Weights of a small transformer language model: 8 layers, no biases in attention or MLP.
Each number is 128 + 24 x the weight over its row's rms, rounded and kept within 0 to 255. Layers, rows and columns count from 0. Numbers have three digits each. The size before them is the row's rms in percent of the matrix's.

# layer 3 MLP down (transposed), 2816x704, rms 0.0531, rows 1057-1135, columns 264-351
094:148130124145094114090100096126156120127145134162106107136153155137160090101116129177132102131125137118133114121114141134122102134158156134127097132156109106118161139112123134111157137106084103156151124155118111133118127152094107120130080119103102169128110122165111
093:155112109155139155148127137063123117126121093117139135148178162146115163135129148134123177139182144145129133144103141131116101095117133100126135152096119108107136086121078151135141118118113113116097103096144115137130131132124070154100106162160119110153159117109094
093:095086139123093152142136125143153128063141150134097154129120089111122105104154096132111140098124147148091114156152129144117140157081108127129170127092130138140157123172098124108147142128106134104128123113089122119111095097147171126144110131117103101105114189151071
095:148121136153086138151097127173153150073095125161117152131154130124155122154144140059107154122123111179112116120098136118087117084126129114146162098124107138096115122109120106130067152099132136122132105146131183130133123109167146116151128183165095120168106106153137
109:116179167111138088133104096125097151136104132097115186145142143132134124112150125095151089144106119131127154089128146148146160137131121130120136087100115133089127104163137157135104133148163162137107145124141140081113121072098114114142090133071117160089137114147093
105:152081135172137159123138117120130138168107112125132082135137111103103154098109147155143147102151146114105175127159127124120104116097113125071108128121160100164133107147113151111137119150112080125142121117136105135121126135142115156110116138150127124152130125079094
092:121121126110178100121124122093133163163152145139105071127127127169108144125085129101127125125110109138108161132102155121123144150098138158074175130113149129172123117108104152098152110105154110121137152120135106139155116131107131123152091178119128091142125109142099
098:121126109108146106121114123122104106129144130154153159118104130167110151093114173100133171104168122139137158118160099129111142127130114130158159108141176106137147125120139076121166111119101137158109150156137095156130108148128120116121117127101123123141133153112090
090:119077100127088084125122043152097143105150122123127143086099149138106131177144165120135112130108109098136122080107138108135137118113141112154147106147114116106114130136139170136135109139141152114104154146141149131158144129105140203049150151123167111111130137141118
097:110157096099107152173160105171114119134158129182110079114158152096121114138106112128128126084120118104126136143134130109120168133174157136111136129162113133082148144152156163140128152112143108144129100125148159111146143123145096089141093160171102111126142139166133
096:168161099137119107112106089095129133106144108135138143128113120131159120136145141171163134120167114134174128126142148130141147156131118153110092127096118119153092133139122129155118156161122123154093135106152166098109166100148134140131084083136141168091123139126154
101:150109149098123103121130124102143104126127075095146128140103092141073158126110106115129127159120118133151096123063181139133122132135140119130135125097114135134138148099147137141132164113152178143174103152155075125128113202119133107098126147113116123164104101120144
115:145135108136191150140131130079148123126123132151128128139132136177116120123123172158190114131128110140118134167120118108127102146087118129092106098085122130180121081084138102090144156136125099101084131115107196145105141070067139115091146105136115127130105116148130
100:173113128161161114107155170089125144098162139116121139101162138132149096111122152122119145098132137141135163137095110132145131127113145061114101152122124124136093119139130146155127137143111150097121123140112163121103134133090117125158087142142150119097152141127077
101:117117131145141112159109153118116101130098132135117169127097144099158132109134116118159132137203158131149095134108146148102080151059103137133144119179124117144134145101136093152124119124104160109059116129112140110161105135131130151124153099128124133092118121084105
109:144139133122147137174132107112092150148072097158106152119148134164159141102082128162153169137167093134119110138136135122143102122176140130139123126160127132097123115124089124090131151133097113135140132131132125125151138139112167108104140127147112164103145101100128
104:132073121144116090107136154108113101086131091129121176157130161081115114147154207104087161098153145134126126145122134140087097099164130140114133093117130139137102135120127160124095132159144153109149113103134100102122160125157109137158124140186140137102137126117102
089:129065155135122088113127157127141107180104139118143149141141182160169077129148105145151139142180140137157124122086142130087121166129112132131129165084118136148125156148133128097113125117114119153102102106139065144142162145153131091136152137138096157103113119139138
104:109115143117096068111143125105109137135091145129112105124112128169137134120139093137111100144127158120119091127139170117122093127142157155153149141135146124163103079152140144121122121144106150146135096090119098146177141138107112071083107129133110112137094129105120
101:135139121149148120149140137124136127131118146162143134131117086145127127153123095123139129088150140119145126159094113116144169108153065165101140101137114096119126119141120122138104159153127187102122149074126131129148083126139145108156145143156120080131150127126119
110:092130163109135144132123147128111111157105102119113124141145082159099123120144131142114155126117120129134168099095090115113134127125108141125163160091130160154109146139141107135091115127147140128146149103116142146135170106132128164172154111140112097124164116158139
087:148146150125106128130132107113129140168150151112138112118146094138147135162123123126138147129153126137094161126140125140121144111153073116130172109144146081170161107060112124102116181105112151124104138132107139123138131149122117109129129158142139143127143140147101
097:122149138090114137109161075152139092115155118091149161132128134112220108137158125131147104120106148147135213162154136110116101073109118153153168149145167139107170099085102118128094135115094105122144092183119134128117123168136131125148125136140162132130142102122168
106:149109150111138074116168139151182104113125123108098157202113147145099138139145144106095129116111137137184127122144103153082161132101094135105159137135119082098093133138100138090125087102118153181080143087155093131104102106117105147080113159100175129126146077125146
099:084126138113159107134182166126132115095118151106152111142079148135119144117110155133120106139115092103144100151152088135114146119134140151159158115113141169131149105103089086118181133143111156166114122125119137117125102131155117136156135111109139111102094136133108
101:140145128083181102124124131070137105107118093090099124117104140119126077135160150099111137149154142153121135144114137126136115140124146139194089160161133162125141096150139087114132147142140152140124165160092127104120160122096171101107140123184141157126167153136118
098:110113183170174139108128077133113067116071089144140142137111113147127109130096185126131129115091116158122111134105088112071094161103129085135124133124135125127161123143121135095126142144134117115105110067092099130100148110135120124120178181126102107145131115130149
092:128111118110073120117173133120148105096124125139138175115110141150144116080126166106125144101101089108091132136181132126137153153121084120115104084159132115114104126116117111162133155097139127187119117115106103135140142162138116107158154173128127104164082139107124
094:132144140146142150160127115110159179123088100119168125120136154144149129138149149121141137135083151114152130112157119151084139127125127146104102078178124120157111156124126123111102150075139159156123108097131143140143166086156144123098142094091125118143120142108125
105:089128117120127155085143140171128187126109118119130094117118137144122145139119158088136149151120101123106135133145128147107132136136133138120134135121144130123130111146140107140140152151187148176130128155093127151143133158130152130159151129095143146114100105144145
095:132152106144133095146104123142139136143126130140135128144153132134117093127118095168127121094097103153066173176119113054142128142103129117177104111120190127101128126129143138149130116146159133095132095145118159154130121081104121136094113166127104109147121120173176
104:095141089135111114114142126150109103113133113101159134130150120122148181124130087109123114156140138154145148127142173105124083146125132152135123159158112119147103158144123119124107131138146142121127115163146118084196168117107106061146094173131150117152091168119163
104:096114117182148130127153095124123157142087125155114129123124103117146092173139106152137113070118142114146087097119171123158105188140112146146108115139122096145137156144110156163172170163111132136120106095122121107188142113129109109132147120185139118143141105128154
098:116136136121121154070110141135120112114095145123094099111062134140122142115111120142132146120074119131133131125094133116113157160134145106119121142120146152107121128144111126094156166131139105148096127100092117131142161114155141111130163144180134138148149110134125
105:148173078145140126175112140149152115109077114126134122140144147088139182163123069095151167099149120132143124119104099132140132141115149132113124175069116126125125157108123119103118137116094128097109171106083130113116089126121152108117077096162123148143149105162125
102:108132142096132179144135133100157150145148120106114182138123171086154147141159182156117169122180109111108161117101114113087182158117110158089113127129165129100140121133148092078143173132095152108124148128147113096139122119089112130120128096127113157148148108140133
097:149139132162122125105170138089128117106154147115152122159108094108070141122117125144121132100083158120054157107098107151113171110101140173101131169096150144116119141117115096148147157174135123118115135161084165137141105109148144136121115135141143149124093175104120
102:146160155122124108130138109155191116137168132103110141118123122124126186133095137139099105139113170090107115166167099110119131126129106077154160137129102110120102111079111115134103146126124121105143131115085173114115087130116107147119122144121121205152161163186119
092:134133132126112124104149138163118143095128145111144154128105125085110105085098140105123139137109176113105124116152144114150163111109171113116143104116186147102134134121130079151179146116128124104132144150116116080133136105148148169149133077162131132133147112129094
103:112112129134118144141111100143101141094098137078079166116163117143128088091133126121109169084137133127133131136161066155150149096093135100126125128108111155102119126081131086117149140137121126107140157127112103136087178138139144075144091164107156122134119092139136
097:115186091155138112121152115115102145154125144119109129117137118135128130152151108149124112133122153103112090123138099155140111123159140130145113128141116134087154147170105105103169096092164118157160145122161132142163120203116150142149154131105143127124148104079138
090:121117136147127094117131174105144141093143136151143130129096110135100154135130114116159130136142084126118113108140122123137112101116117127150129099134185148147133139114118141132120095118081110181110141152084154093160116165118156071188135156147136102094124130147144
101:097130127132145159140129102125082133127159135108131092127166113169099065131110127122129100131097117115091130083135122128164152137130109096112133149137149137112125106174182153135148109130154151191183141137116133141122083169157121102112123156133140111174150133148126
099:123099094115111092123067109099125143110155129137110145096129180119139099123124164149179105111143128098109154101094071107126158154080096142116145136106106115135182137155102115149134127112157140132095142128101143170128154074110133156067107131092136091139118116063160
091:127085104113115114100167124162155103130122144102139148106078144074130091097146083156085159122158091140091142117145132131118089179132103114117112126096118125098088114128149114092164110135155143166117118100120131170141151146152154120145141122135156129128143101167115
091:073091159141160100127151130128123136150075130097141107096126140124094127114100101157103143149113123126159121133192124119145164153099119135111126103135098166104116150134156133121157117172099146137148118095093112099121130088150121154120138139155090079131132141117081
098:118163161114152132094133114071163136119160130124133127144058114152139129160142112110125076107154143127154110158196093156157172125189137150086159118071117126148162101093080114131097136156128116080122114210121130096106169133115115092118136118123138177108131157118117
093:099106095146127101147187101095085127105122148132125110129113109083145174118103201140140106158151121137140116116126122201142097126133112133144130110148129186147159168103130094127152123100121150133119106101135073107117104096120125136149096150082130156139142097155114
104:138108141116178141121109129088121085070137136133104119153105141115132087161112084093146131125114097137127138094162096096136135101118133116089160124131118131137102102100163150155132121092112160113099151148141107087138124151188156121154139116122147137176145101154159
090:110091139119116189123102103100122139073142148132114143175143119130180119128126088144110125116131125129138157145115150167127148113122163119082137134132097170080131124156054123187121132103145140142100112149136133120152131112143135130121120098158151177147124186154159
112:140125143123124141130157111126110151098121127166114160167159123145119115096114129138139130160125096166117152110140102141144151181156121112107110121113135096097112126114104135127160134142143151152129131112098134136151111106134121126145126159133167102141110089122104
101:150116101132136159118112145103087116143102108144098118115156122100152102145116133141139120143135159149142132158120073153103133091153070119120122084130111113129089117151149081109155122111158128102077134129103166126137096109121163096153103134131104135151101085125065
100:147107197143113120118122113108174088156153110112124103146146088150135108095127134095135128176137156182122133170171120117150106121113113183119135161139084132114108072107114126100126170152155111152124121157125151111130167109137100145143183134135130133094152126146134
105:133117147121127158134106155111148125100137140145122098167149134082152151120150145129098157156144147094117135111109148079115122091127109150167099124147147146093115109101137158110109140129166094140144154117086157138145141131161157175134162154125158126147159122124129
104:147125128170161138157164133117141129125112143136175125151111145113111086154131135124085089120130136156105136134124088107117100160099107110161102146128113130137161123165150166105115100128174140165139207131105136088138120182126167149120123140156132091151090104123132
101:130185096131110145085135130117119165169124150156145148107168131116133153118062119125116157139125101150146081147156123116119122121115148121149148167148147141139153127107120116144125132098148142100126142122124173121099135094130106119134122131124096125093167108162171
102:139090119091110107134132120140150073124111147094144066128127138102082152143119107140128145169118162075090096130168107102120087166156157174103149128116163154184114126178153124135167147113107126148129086111146083178127103155053152133113105125117131130163131144110159
089:079101089090105131183093131151073102100104160130133123105106142071144107134128148121111154088104148142095130123157124136144104129109157137099122161168141170120165096131085148099159125149123120131161115168130107140156106118139162099132111113130074140117101106138135
093:129165142159145109152124131107099117123135164153121146130117151128115150109097121143147121090154146106133147145095108153136112110102141107152130113139157116158099117132088134131107139127092097082108145141132151086097099150126122138089121187128126140092123113155133
103:139127170159116148142123091130127118182163120116144130140148139104139116102146145123122110126126118096122118088112124156112123137142133136140156123148092107160119098152150145081096065116120117079100153127108137087170154135098084164132151128138175150127102151152127
101:137140128159113123129129149139140122133116144144173060143110145163132104133120140115111140073098123147124098109116100125104081138108134143127146115123115139179103083140149118100108176086144196140106132121141106084135094165147123126162121143096082150173119122143121
110:133121092089142129129097150125092152145133133148162153151123155155070104163140172087109123145152114125109083142071122172102134124148178138058144152186126144145119083119133129154137103141087155164152143120144071119149155123138085166122099164082153099130101131101156
097:206114173138116208117140123087140131164151103112162134154108080131125164128097118134125107126134095153137133136091165111096116123098106147128129150121114112119126111151132092152121189102138167136111138144146123118114121130141170133135104131142164140125140135151132
096:112104108092108119122093174150126128158111128091140127129113123114175111139108124140121128123086147154118133141135141131103080105179116128128143121113121092143114201152099099113139124151122137143114150113157136123149109128138134200084084163149122154134114115113102
089:098135115155142162168138113067089122141112136151112117158122171128094156148153111145145141101077127144129137173122144135145112151172132138135115110142074153160081155128144128133133122108109163145137128149116078181149100123143118089121089096077092159137118137095105
096:078113115132129129130110112155112100118155130123141145081096124187160123131155142100143133117121129126094131155124115137125096112101163123141105122132125116145121152123139133167141110089097149117162140101094115164111113137108159116108123135125214120090126110185172
103:153135137147127146160146148122101112116132108171117157081143126101144171133134137139081133120128080103096119149104149095085089135098131184141147167126132192136143152167148120132121107145124131149124117128145092062100098110128123143127116147150128132121140138115136
106:100081146141148133160150131119131095140155100128141159135142082118137159116125167111157157144177089101070137135159091124114111115110184147124116118128138144149119080114110114131151176129143115120134110097114150146123138123128137133124122109116128133120123152124146
088:097137149112124127161142095124138137133176102152105160125173119127154143118153091122120155132197157130123159130125116101095127161145148106156124133144141122120185126121081159133099112107132139137108139120138142187130133116179155111150113192152134150113124098144115
096:099130138118139070130131128170139120114126171116133077136121154136144135114144113142112102117175128158151095140138117106107143165132145174093089107095138153104129097116105120148121144095133137106129127157170112151112153142131123155102127131144120121140151162152112
091:129126152092165147126144120130108135158087124160153123183151126088124145145116127190131156137167159165133123148136148137151078162100122090106162106142122174124188130125129163116082126153122119105113145131102146129105162101155189134119146099119104173133145089136098
101:147131143107020145122136102123111153155144148154134134101143117135140153141110150115151097107104081137106094146187082128099109107076097136111169121124124071145136111113085143133095142160157147100149142129137117138128121141128092143110131127119087149116083160151146
108:131142144147125145127118160085099137116097112186153117117091145130152085129137123152166175136122123121151135103119143118146091055103131142190137165124121111158145136156143122146122145122169133106146170119130102126142131152127151103142141132139174147128112125112137
101:116123139141123151130120135085125131143119128080111141162147119153100130117114145121107129079175109062110159090104123124114101086110123098119143080125181115104109155139091136192143101077122114117118074144138138166135142154118128126155101131116114144123154140110094
098:118107092134140109170150100137148073164127139136147114160143137141135140132140079134121115152134116113137139133131127149117126193182089140085124083144135144091147178136170122090126096123116137125158136142147141114187073168131116161112138082122164124120130150172158
099:145138098137147159158078106128119145141121173119146178125108146118129172101108117149120114125138119110153081108159134120176123130164146159131134132128209134133070106117161149131117115122096108114141170125096111115142083123158154159128142083124118145116084105160130
096:161145146130101171109141087152106112087135178185130110146146120139146131103131105077145151129086172145092137114139118108109090159082115116176154106167121149122091152089125149099166103123174152127149117132091154110181129060133141097171105128115174096170144137095160
091:155158126159129123123127099097156087101198131100137123180147101114161118115154097084168125150137125090118177145127118134130119128148119115135150147130119067131132107116146160157103119131128059100116123114144144126108118154119132128119149121135107114109132192117143
100:117113139141179145142115124105151118141121121148177119110117120117113137128112088128114140129169132123117157114112126144114108124093163112115110125120161136126101134132129111125140095114162141153125141147157139149126125144127135123119138138137125099095125109147131
# layer 3 MLP up, 2816x704, rms 0.103, rows 1058-1136, columns 264-351
090:135109137119153139113140142128139138156148138113148120152106097117106107180143099153129140129098123134182132142105121161119160168142126166149106165144117159096152109122121131161121108164166144115102158120126129127149136110155119085150098125122161131149181154105103
095:131140148146115115161148088179112150141178111112119154097116110104120112130153133119123115121175111110114149110135126160125118168075113127113159124121162118119104149146131092121113193108094152143117163153119095117088149124089144074093091126120076138143088126125122
097:087136142122144165127133163172149145158100153214142151126143130136101126148132121064123096114117155171116148147130118112137105118182113095103114125125146096103089137092123114137109128139098138087178143151153147097133143124101147147118127131091114150129132111090172
104:154097110164088160111124084121123132139118155162138085130068133099168133112131153110133136101175128108134128136145146083097132107113133115139116103157136169128149122100152122141124120126136094047100092159172126145116137110127140162062091123136127143161127099133135
107:111122130098117155096136099130150106097117140175114110149138074144143105084073075144159103121142105128135108145100108147117157134124135145132153144153113084161125115121145136132153135154110184130109108170122111090117143105126145117160077119168079139141150172088102
093:126140089134134138083092109167174120139107082141136145101099147121127160143134126139142171129136172131124097113084160160110095100115149151108140133147149175118134043111119149121126126124125124077154111145138138178100116098119128127127087135111115128172147092166113
094:104167125110138150186142129123139120123110146120109100126085136145117132165116116106113133151109137173125106160138125150146116133123118156129107116107097095150124148127165118115089092108116114145111176114121144145143089093118152113127133115100173077153115140122128
094:131150099151129100119152186109163134137154146093114151179091121109135105121165119153113112128104158089143112073133113114110155178139070128132106126144150131168092116095147104147085130139159124149117150175093150188120117095155131135107165130143095145152104162111119
100:158103132115090100155110173114144125146109157112145151113114130189128148100129074148127161157112131076136152097128142083134108133120106107125096077146100099106092104119084115142172132122133122159085133118144156122153151142149133149178126142156079141123161112122120
101:073134113159085119134098122127133143124140120126138099144111098157167106132114172134132111132124110128154129157148145074158167105082125114119147137112123161152129106149113121097146184127141111128126144132136137120128102119094135110154171129108122100123117125146098
101:095118134122144124139172123102150126152123155129122112139105133134141111136147151086145129064128102126103140126208102078128128127107161127154150161131105138120159134121147137104159123113133166125123103099194122113120096105118143130087157093096122132120152145159139
111:108150114120097140140144135109122121118093139113123114134121139156143136105143140129149149115115104101109110155140101124129132155126143102158142103156135170140112093143098098134148116107138099123107102143124171100096144140123122163151183102150165132124154141144148
100:112089159143162100109146183137148117148137146154164104159121128152144117145096133157114138145120132109067093131131157092109174107161130147130154136140097121111096151128122124095143104156137149162143117128102189109127117109147097098088103114133123097132117142161117
100:141142090147125107136128150126169151150145163157135093103125104152118122139111146142146128146156127116094167134104117121174069070160170128180116147122146127135109103104139067122117143153105131173122110097153146120138157086104138129163138113099116149113100131141136
101:147065135093129144111143139155127163146109088148117082118148131172148161113119123108113117107154143136119162161138135165114092138134096144101103131141097099122124118175159121097125132117141131138138122122192120142109187134152102154063164094099153179125076121117140
101:150127144100165125130106130096091110119118089155122113171147122167106128162174145162146127103116111111116136134133133111084143129102166120168142131154147086111151153103140128089098138109150160141135171137120108129105122090094170169136122164124101086102156141147167
094:121132101147118070119113151136113146147126120099123102122158134126133117107118116088162126104133132118119108109126107122126120148095138101140132166121126139200141168093106123152159136138116154125123101132164109145122119114161105149110132098096133134111098136152157
097:147106137108132154124119131138104126136130163152180105120121083105163111134172160113148134111112147147092155147135060157144122124141131146128128110129107153129172148128099090121185092106131183170119102087108110139092072110132135145140177124121165113068130140131160
099:090094115108085135158072117129143178119093115126120148148112143126132127180153128107138136101145133128123159169109125134135117135152167143117142120138103181114152145141129155080118137125167100079155122144104125113132096157117109141101161112136108132070139090163140
104:087173130106121077153152119101156120104135124088135117136114168094087163198092169104102129124122125115109130109075089110138074089141122115118183076111120169123097159134112146156137126162147120095167130128123136110157110110161123110148151091147153149071128097106151
090:161138106133109126155106123140133105096124120102150132127155152124139144139133171153119169160090146161131113145106175104156081139123113115130153127130078142133141139100148130136168096148141140155186130104144117174143094095106160109112135122083123084136128117142151
098:138170105090114105111095082130121166085108119118154116080117104134102136114105147133156097150130161157147097113158162131111113151126139143115185113182141097108077087089148180128151097139155131144171110148143128145128133094149129111090137109084133144165111094159117
104:122175146110138120146143122177134123141128090160109153164122165103084146126137114161112107106113118152108140114129159164061119126153073191112128155151132174067114103081105134158137140121119113120144154132149146146147129057103199132141123126106145134131162138138114
101:160104100119121135127126120110119073108151147115110127160116147139128165110133108114126127148117125136083144105124119087129122123145124077122131132158148120127121124117128104137130146122128126137048139114074127104127085182162130164121133093147106155128119102132105
102:113119127155131104107142098154118103143114172150141104114121148127130130112144118130173130110132112160101096087134152124101121154117123099162158101164109120127146096140123094120097135080157127151141135152159110127152097148121094145120160126068191115099152137147101
101:127133100163172207135109166152117159121103159155143151126157174118128123138132113154125145137128121146152160111131111137153127160126115134118119149104140150122130142144111094117087128162117113120133160145087129154069137184093115131112135125137095129139138104119144
096:135133166115164107095083129137126121167088109079135189126130134139160143118111089103168140113126162109106133145142120155117099094124108176119089116159120136085136183143123098118115113143110151127117131130172085137144133135140117141166116105149125184146110118171129
098:135158132081110120128134147148123125153109171125136118105147142125124085094096100151145141092106125108095111134128088130220131151110169117096132158083080108156102061134136156097127108126076173086110125118108143112119155154120089151143136140160125119101094137165114
108:119134099124124146102102129111131170050148145139132138106156145136111167132084142088149121097131150124111167148146136166105145099122128143130106137145117130093144096131141105138165110145110126110124149141129154113127111105121151137119124131106125130143127096174100
098:101125109072119158096153139130151098126122120131082131178146135165085108149142135175090106153117155105141109109127105128121093122102139150130083131189132125085153116189117095121149155134117142153119115107134160125139085130167135137124140120132160091157116176130154
103:141159136148155177111110161115104151123109129139145137139137126099140174147126146144134166095115129146125106122184139104077145138132152104115137124125123115129158176131109120152137102139138098131111117135132148158110151173116125103082127158117113125050145109099130
108:120163149147149138055143149113141110152086135148087152153148117157083062127179151129105153149115114127094129140118085158108120109114089146126164120096115086132146139126124105150133120141112125158124163183139104126130138103142134090159162120098099146136150151128064
100:125147127117143139120155141106145124153119107127088107133145104114129133164154105110114126102129127112135093125159130138112102113104126172125138137179113131161112108119110149116162124104125126128126146124138122109089099149104112132112094102116193117135138121164163
104:102154099132128119149111115134162098105120110117145137141106139106137146131065104128106077154128159096114112148112187126091111145162178138154127151098080092171125116120095098186102144156127124172133119124171139138096099101107152149082130111101116128139110119112138
102:140153138095151148131125143149117169121181145121131141105117077164136137145114151186134097135142086135115088117107128119123110112091121137156167118083116114140153140127123085134210123081131112106102060132111101109126142097138137132127095156166147107184151112100135
100:145139132128144144143121163115125093114138117173135151123101087127129088105111117099107088086128114135175150128094097140159138083145103137143134168118154171063126152162130092096142116078157121121134090161155210133114159097157100134125135114117136150151106148144132
101:117141101126125067135167141122120111116099146117126098148071112131127137168104150178130097113156154122094122143104131124107146092133113130098161104142134172161153115163089135110155108125121143104132162122119110122141123107099137113128171141104119106130130148087113
094:115168145085117114115130142084139115182161119122123107123123151154164122126121099144094104110144118100128102113131184140128101152130114145121164084170121107093152143127091121129133186139164116129138103115096143169164142101135116130156136096108121144077088133138114
097:112121119131136105119123126115135130139132112068133176131141121160143130112171092114112111101097125105166131096130164124125136120171116179183144144147170135111119121143178133149093113089078135120111131157118107145151156118115132135105145131172136153163122130105107
091:144129136186098081138121148125125173088164159111165130150111138157103125110106117136153130132130124124117156113147114114127119108147098139119128104087127091096085160121115165135134073108111111127125111120115162109127158149100122100128117160156135110117149145154145
096:165143128097129145131118130122147083128146117137127128128142065078131140155114142133112112118118122119150130128095103141150094097136169101143159106175099144164150112120106137124138148099133139136172088090130162123131130148163096176090101147121138084109172130109113
098:143142136158146094182132113117142098107122129138096136134141135140108133121169155113083094130089116128127148123075113128129138105124157127143147160132099114084130114142098134098134110091119124110095094158135135101142095124120135121133111127089142154130121125140167
098:174077115085121126141120096139100142109140108140181154088087148099170143130143127143085121134168105157139093165127172143102112119119089137136126081137153132122142110123091132096098090159151194140114128138141117103118108129139115134107178076137166143114103085143161
097:130067123158073123138119127123124116160166096094086125110131128124114114119153134132111139135127081148107171145143168135102107111116150100105093139097115147145144113101126112114143115102128131180097110143134151102152149154105098129151136173133149141111156100151138
093:152131138138121081097107124099133107141101105128117165123157112119118140152151118115138165150172140115112139154128140163107149149180152185158103137144151076128130063167074091099108124135173103068094109115124134123131098134166158136117124115130117179118083147065134
094:136109111132081102142093155132071092082110136114133137114120121104101143143116074134104111119151120121159138136163121087136126128146132136135097157171076137087108153110075119161113149158123102107168135118090099111096108122138112130085133129147147101129092178137175
096:179144103089130131180126184171116143129132121128122128168184102192091135125084108089084104126141143161073108128169096094163132141118158162166113143101140134086126165121095120096108115094136119106118123102103118098121152164157148135141147176093135131112093099129147
106:127138111115124119140134168137128135105121130062089116137115158128152103145110139167136122130131144132158120109127172135144151106144108139119108162106143122132177075106119139121132148129084115126152096170095145137129116138138138100156136119131127111116134109137145
094:126133141136138120153095149113124143130132139114127143117126120124114107166129112145143163078155149121123125114082117127112117159137114128086172110133134154138146091165104105129107132100170130160093144137131169087155113156110102117157128126127074155136115169151152
112:164096099104126089142131124137128194128104135168142136102161133157139124098086096135098129120138126122148159109123169210090145148136109100160141121147109146104139150127129174151116138123130150102106143142128102154143113116121137091118147150149136127096118097114136
095:157201131100135157136160084142165122139144103113130150124141142123093127169163112149111147107129151089143151098134149135118130120097120118163129148111128172145154079134084138118113123115106091098147154110144149143122153144192151140115161133136153077110160146164143
101:154150140123096104152135138138126089142153153142088122114125125147127114109147134093117169102165120125122157155094130134114168120088125135101087130147119128116138140161180103121093125094094125141110152110130125149098134091143093120149128097121102145115146135146133
106:150105109141109142093123127138143137164115140107139116124113171154189061092115119110158140118094133092145137138107120105135108150132110131105140116168142110147156149128123100131140120139133086124132107157145119161075157155114135121106095141124087107168127124080156
097:094115140099148115143118112119117093141116110103126126133145133107155108097143137121120156136107129105105158141181127104122132103133120133151112138171152119141138154112151113113119121121103176140133105119163163124172170139113115068110167131087138133117162125122067
098:129125149103129170141112090071128110169107147092150112126133160122137119123148114133116138125154110127124134105100157175144123121133129155120125114135172144157168121117075106099124123124106152123158138091123133157104115152111123143111124125123106200146104118092149
103:157094115136098127073147150140132121120142095150098073091142119152170110126162135130097062119113130166151149087153086113088134160161141129188134151091155127127129193182140103133152132184144098176151160157098112136114151123144133181140114117084120118108130117140182
090:171091136108152163154099085134110112128155124090131129062179167173152133119096117164168126164146110138182097131138129115148142109141062154140125076165118092180135127112138142123088142067146137114128146132120151146142174133162119117124144129138161126137202149125101
095:131135138118122157146109094113102126140136107143115130121105100145171136118143142160105183154132102155156104147090186159125131116145137150153132168167126161109132105127169142100149154105161146164150103149129167129182148121141131161106143126153100090102107123086119
102:124171092127105139145108140113168129102090087114150159130156084135125127112144144132121118124154138096112133092096128131116124114132117126111128141175141125135146135126130127116136155091126133101099135120129121126148147109124118120158096135132080087098110126159139
103:152123099133124141127104135158113159126133168118172098131142108080121150151135139144123093074104127146150129118116156126104107147154124147140125130143118114118125153129073124134094127131143111168159132109073076134118136146147090135140116157081127129087099138155118
102:175134110120128113114134083130180093100116102118121101133139116127140119135123143139152139133165127157067130154129150130154151095087121111138125066164144075125053137132113136140104123090093091123121127137151190162110167141149168091113105096132111116148130125102169
103:140092155120154101162135132105132133142168115142139112116138132123122128128148118132127078100144123094122131116105180100096177132165070172115107139125137150170121167112134109161158146113147102137108161142100131112110102117141126114136105123133139148121155108145153
095:104142154105109132155084141145126116108153128150145125128138129108110118181177132151130155143128148116103118120135118145144138113135128135143152140103130178145129098142130133074125146131160139135106113100105160113118140100178167124122108111085123118126121101175111
089:121085108135084096126140110139103117121150108172087133100092112124143093089121151117104081150162144157136123073156120118099196111123107106128117170118162125140154099129127140120129158107115083093080148154097179127093114099122114143139157078136091143101137161098101
097:149149140158072130117091138107117139150175145117125106151120117126130127098165123158156112114165144124143112145177141101156139138109127096104138124160142104137143050140130106079108152132092092148161149152118143125160123093132158122061111133141138141104125162127094
106:123141122115165144128087148159112110127145118150101109146115132112164137139111158059123162116141106089086105100184119103141133154094142152138115163149069139109158130096143102126143106169095175149127122125153089131146102092078117100136130149142105093137140114133119
104:101120135118148110089124111140143156141144136091138106133130114115172078115106113105114135149142164087145108101142141122137064096161157136164131134129156105125155103122146114175145104119134108119126109142142105105123148084153110137122107120140143166115111174167117
094:151167117127128146136113121129120165157076143158117115112125163104151093126184131147124111126112109119169132145145157127120183125104097146124129154140091183114126161138150095102120156159118119117140095128136136131124156148084098164114153142099104100130156101117141
099:138162112109113141154112126113167129100150180166095103110135123146078127124137093110131120134097083162133115135136146140140163058120082137123183119158130118165127174117112129161135122108096105110137100100114098154163089170119156130120140125119176154114086125113112
098:118109178080139114138148123126123142139170096168124102140142099150127127131154121115120105157146136105158125087155117135111085125180190108144119139174148146098132124127117138137077142130142143098143140139114131155101126108122149158149082106161094171137116113163126
103:136124089118131116107137130153140141138171134114157137169127118167111138118114139154118114064124144096145151105090098106173148131138146184119139134109129132086153154136109122093156178147075141080143063126164111146133117117110077113111121125081136138170132116076144
112:126160111129115132084104109129116125179111134138152091122113106169137110154135124124146129172081143150170131120164139134090077069105093102133139156113122107122133172088115127103088148140132087130174117170127115153144098114144128113120168072127113151148117142122144
099:124140133106099145135144082125146127158146136144147132127117171153136135151157107125151110137138116115166148143116112147139105163142117141171128150141144109125092122124146104098090159176148132093108152151147099085163115106124124158094130146160144094070097087148130
100:134114104110116154119070099142108111157090116162108132133109151075119131111092097110141089133121140127139134113137111145148135162164126141134144088158128131104118136117151111155147122116135130133122112171125116094143126101175118123084149128124138175159118113069147
099:163142117140076139140124118118110135171163151144119127155138101120130167096161174139141151135110164149123106091119112121076113129166135139114129155135155157137102122103181165123120149134146154116131095121128148117123130124146101170095126144182163122127079162121143
094:160148138146105159124150128129148129129098128091082112126097167100145089135171170087116138115094156120179116139123138141127106138135101135138144112106152116146085084161156120123107137150123154143160097101134110124131140142092143114148140138150132161159141131151121
099:137134085092111128138127091108169141103102099125127108099137135127113175154152153122135140164132128158140087111107097121166093146121127121123097107124129163143134142172152134152192130163143140104119131124082120111144092122142125170110133105128091153135085117159130
097:126159130142132090106122135163112148156140133129147088158106162152116084117103130104081124132126169093111151145170104106120143143130159120085097140143090075177100124119090098140110150116067074126125161167130155151149094150113128116128110155133113157123141096108176
108:135057135118099138106170165094144125155097122120116065146126148106136149190148160107118156120134113148132147163117130116113090102142169146134126129113112119090132144085179120114134105111157064118139152126113118127118131119130162164114127119189135126091145118156115